{"n_layer": 23, "d_model": 96, "n_head": 3, "n_kv_head": 3, "head_dim": 32, "d_mlp": 128, "vocab_size": 7002, "activation": "geglu", "norm": "rmsnorm", "norm_place": "pre", "norm_eps": 1e-05, "positions": "rope", "rope_base": 100000.0, "rope_fraction": 1.0, "qk_norm": false, "attn_scale": 0.177, "bias": "none", "tie_embeddings": true, "parallel_block": false, "init": "uniform", "init_std_qkv": 0.0928, "init_std_o": 0.0, "init_std_up": 0.0928, "init_std_down": 0.0, "optimizer": "muon_variant", "lr": 0.0148, "lr_mult_o": 1.5, "beta1": 0.95, "lr_head": 0.00884, "grad_clip": 2.0, "warmup_steps": 200, "schedule": "wsd", "decay_fraction": 0.692, "decay_shape": "linear", "final_lr_fraction": 0.05, "batch_tokens": 32768, "seq_len": 512, "doc_mask": true, "train_tokens": 156000000, "steps": 4761, "dataset": "wikipedia_en"}
Each number is 128 + 32 x the weight over its row's rms, rounded and kept within 0 to 255. Layers, rows and columns count from 0. The size above them is the row's rms in percent of the matrix's.

# layer 13 attention output, 96x96, rms 0.463, rows 0-27, columns 48-95
size [148 113  91  94  93  94  95  94  99  97 100 100  92 100 110 109  94  88  96 113 118 108  99 104 104  87  92  87]
[[129  84 147 128 175 144  72  88 133 147 151 184 171 127 146 186  98 118 129  92 105 143 173 118 148 109 128 139 124 135 138  82 112 144 139 174 131 105 121 147 124 126 138 159 153  86 130 128]
 [123 114  99  72 118 150 130  60 107 116 122 159  86 146  94 193 188 176  81 173  55 138 163 121 146 103 179 137 100 150 106 170 138 144 113 144 137 184  94 122 131 144 136 102 126  94  84 168]
 [ 86 189 151 143 138 125 127  87  85 228 174 123 117  96 130 149 125 105 142 100 186  86 153 160 114  84 142 152 165 127 108 110 177 184 144 111 169 141 132 147 137 150 134  94 137 160 196 144]
 [188 133 145 143 120 120 138 109  91 140 146 145 117 169 184 117 171 127 182  99  96 174 152 116 191 175  70 116 122 190 138 149  95 141 164 122  93  90 181 121 154  98 160  96 127  55 102 106]
 [ 98 157 110 148 140 160 158 134 127 103 121 150 136 122  96  65  98 135 127 130 155 148  94 182  73 136 103 126 136 143 124  93 142  96 150  99  69 104  99 149 100  39 185  85 119 126 140 136]
 [124  92 103  80 113  99 138 143  58 175  65 180  73 125 189 120  76 122  99 131  95 142 156  68 109 152 134 150 106 102  96  96 131 154 117 130 115 141 181 162 126 139 108 119 134 133  90  94]
 [142  56 133 138 161 159 143 128 128 130  60 153 175 121 173  80 149 123 114 158  62  90 140 124 141 211 150 134 130 128  71 125 133  84 133 151  85  80 106  83 101 159 120 153 142 101 131 113]
 [156  88 144  92 146 199 173 109 125  99  97 131 124  75 154 185  95 161 105 142 154 161 117 127 168 107 107 159 137 203 151 187 133 130 168 104  93 117 135  74 111 148 144 187 123 136 141 138]
 [ 93 150 160 167  72 131 173 230 117  49 139 170 187 155 129 128 131 154 140 131 130  63 108 143 148 147 180 100 115 110 115 135 151 148 153 117 204 145 118 116  90 138 145  97 167 134  65 127]
 [135 154  88 129 143 156 136 136  70 130 123   0 148 114  86  92 113 100 100  76 118 148 145  82 132 167 115 114 149 114 169 185 146 120 119 116 161 118 140 120 114 108 152 138  72 189 143 177]
 [211 137 132 131  81 108 134  90  71 177 181 138 105 109 104 163 136 132  98 178  94 164 183  84 142  93 125 144 139 181 128 137 145 121 174 141 126  90 106 193 159 155 168  79  83 125 101 148]
 [166  83 103 116 115  89 118 165 177 114 150 162 102  99 184 149 126 205 117  91 160  79  94 115 159 161 157 124  85 160 145 113 123 116 129 177 148 133 106 110  94 212 133 152 143 188 107 126]
 [159 107 190 158 109  80 135  56 140 107 193 159 147 126  94 116 114 107 134 124 159 167 134  63 120 137 132 136 112 142 134 101 114 108 128 165 144 108 147 173 121 141 121 156 119 177  75 141]
 [142 117 134 127 136 162 143 124 113 117  93 166 151 121  85 177  83 201 152 161  54 162 111 133 128  91 152  63  43 118 124 176  94 144 106 149 158 135 134 111 165 103 130 140 150 128 118  85]
 [188  56  80  99 104 129 107 134 126 157 133 169  99 138  90 164 116 182  58 161 132 120 150 119 162  91  97 151 137 123 114 168  87  77 177 184 118 155  71 139 121 152 102 139  89 144  69 112]
 [118  94  53 151 178 114 132  85 135 102 131 144 109 115 173 117 120 121 157  88  70 119  88 146 151  71 100  81 154 131 106  91 111 115  99 135  72  66 124  91  84 106 172 125 117 153 139 147]
 [154 139 120 169  61 158 181 123 119 220  89 114 137 165 118 111 150  70 124 109 114 155 118 133 111 131 134 181 108 164 144  93 163 125 167  89 122 122 110 168  94 156 105 139 145 104 133 188]
 [161 148  64 127 109  62 118 100  74  88  85  77 107 113 114 127 134  90 112 164 109  83  89 131 175 123 118 145 141 121 140 168 182 147 143 115 128  76 120 148 135 127 168 113  82 106 140 161]
 [122 137 172 156 129 134 103 192 103  81  58  91 128 141 119  99  92  54 166 111 129 190 149 157 122 173 193  92 108 139 145 128 124  97 111 125  98  92 126 131 116 114 155 168 114 145  99  82]
 [114  42 109  99 114 157  72 116  74 127 110 149 100  96 129 173 163 169  43 139 109 150 163  90  97 125  95 114  87 133 100 126  99 152  98 161 148 169  98 166 141 178 140 175  79 124  91 146]
 [159  82 110 103  99 139 150 130  73 134  98  33  68 145 145 167 150 116  88 172 123 133 135 137 140 124 163  94  88 135 112 145 135  76 185 188 123 135 132 143  99 148 138 157 127 120 154 110]
 [121 111 140 144 121 176 134 184 140 154 107  68 190 148 145 112 164 115 131 104 170 159  86 147 163  63 174  70 109 139 147 165 162 162 145 135  90 105 179 165  78  96 113 130 145  87 140  71]
 [110 144  90  54 160 148 111 152 174 108 108 181 213 137 179 131 146 182 141 119 108 133 126 122 150 156  95 126  98  93 186 144 102 108 146 135 127 153 138 114  97 122 124  97 146  84 174 121]
 [ 77 150  98 195 172 122 127 152 144 118 124 129 179 101 187  87 126  79 164  68 151 155 142  63 118 109  93 115 172  89 116  95 129 117 112 115 139 103 200 128 105 147 178 103 120 144 123 116]
 [104 151  93 177 158 115 173 190 125  89  74 108 120 142 157 146 155 133 129 146 130 108 150 148 189 168 141 114 160 127 162 166 155 188 115  97 136 112 110  82  76 109 145  85 104 157 114 152]
 [161 108 128 131 168  99 174 148  61 182  45  94 178 182 152 130 172 137 143 147 119 115 154 192 102  92 133 104 145 113 105 123 172 150 134  93  93 112 170 170 162 166 151 102 149 164 124 134]
 [117  56 133 126  58 160 171 119  87  88 100 121 108 126 106 132 187 185 144 192 133 160 117 124 143 153  98 106 158 185 106 151 133 102  71  96 114 134 110  85 154 103 116 148 146  98 200 117]
 [105 102  98 113 164 103  92 125 200 121 133 100  49  77  92 134 177 121 115 106  61 163 128 136 141 125 129 127 105 156  68 138  99 138 110 158 153  91 155 156 135 158 138 108 139 215 162  99]]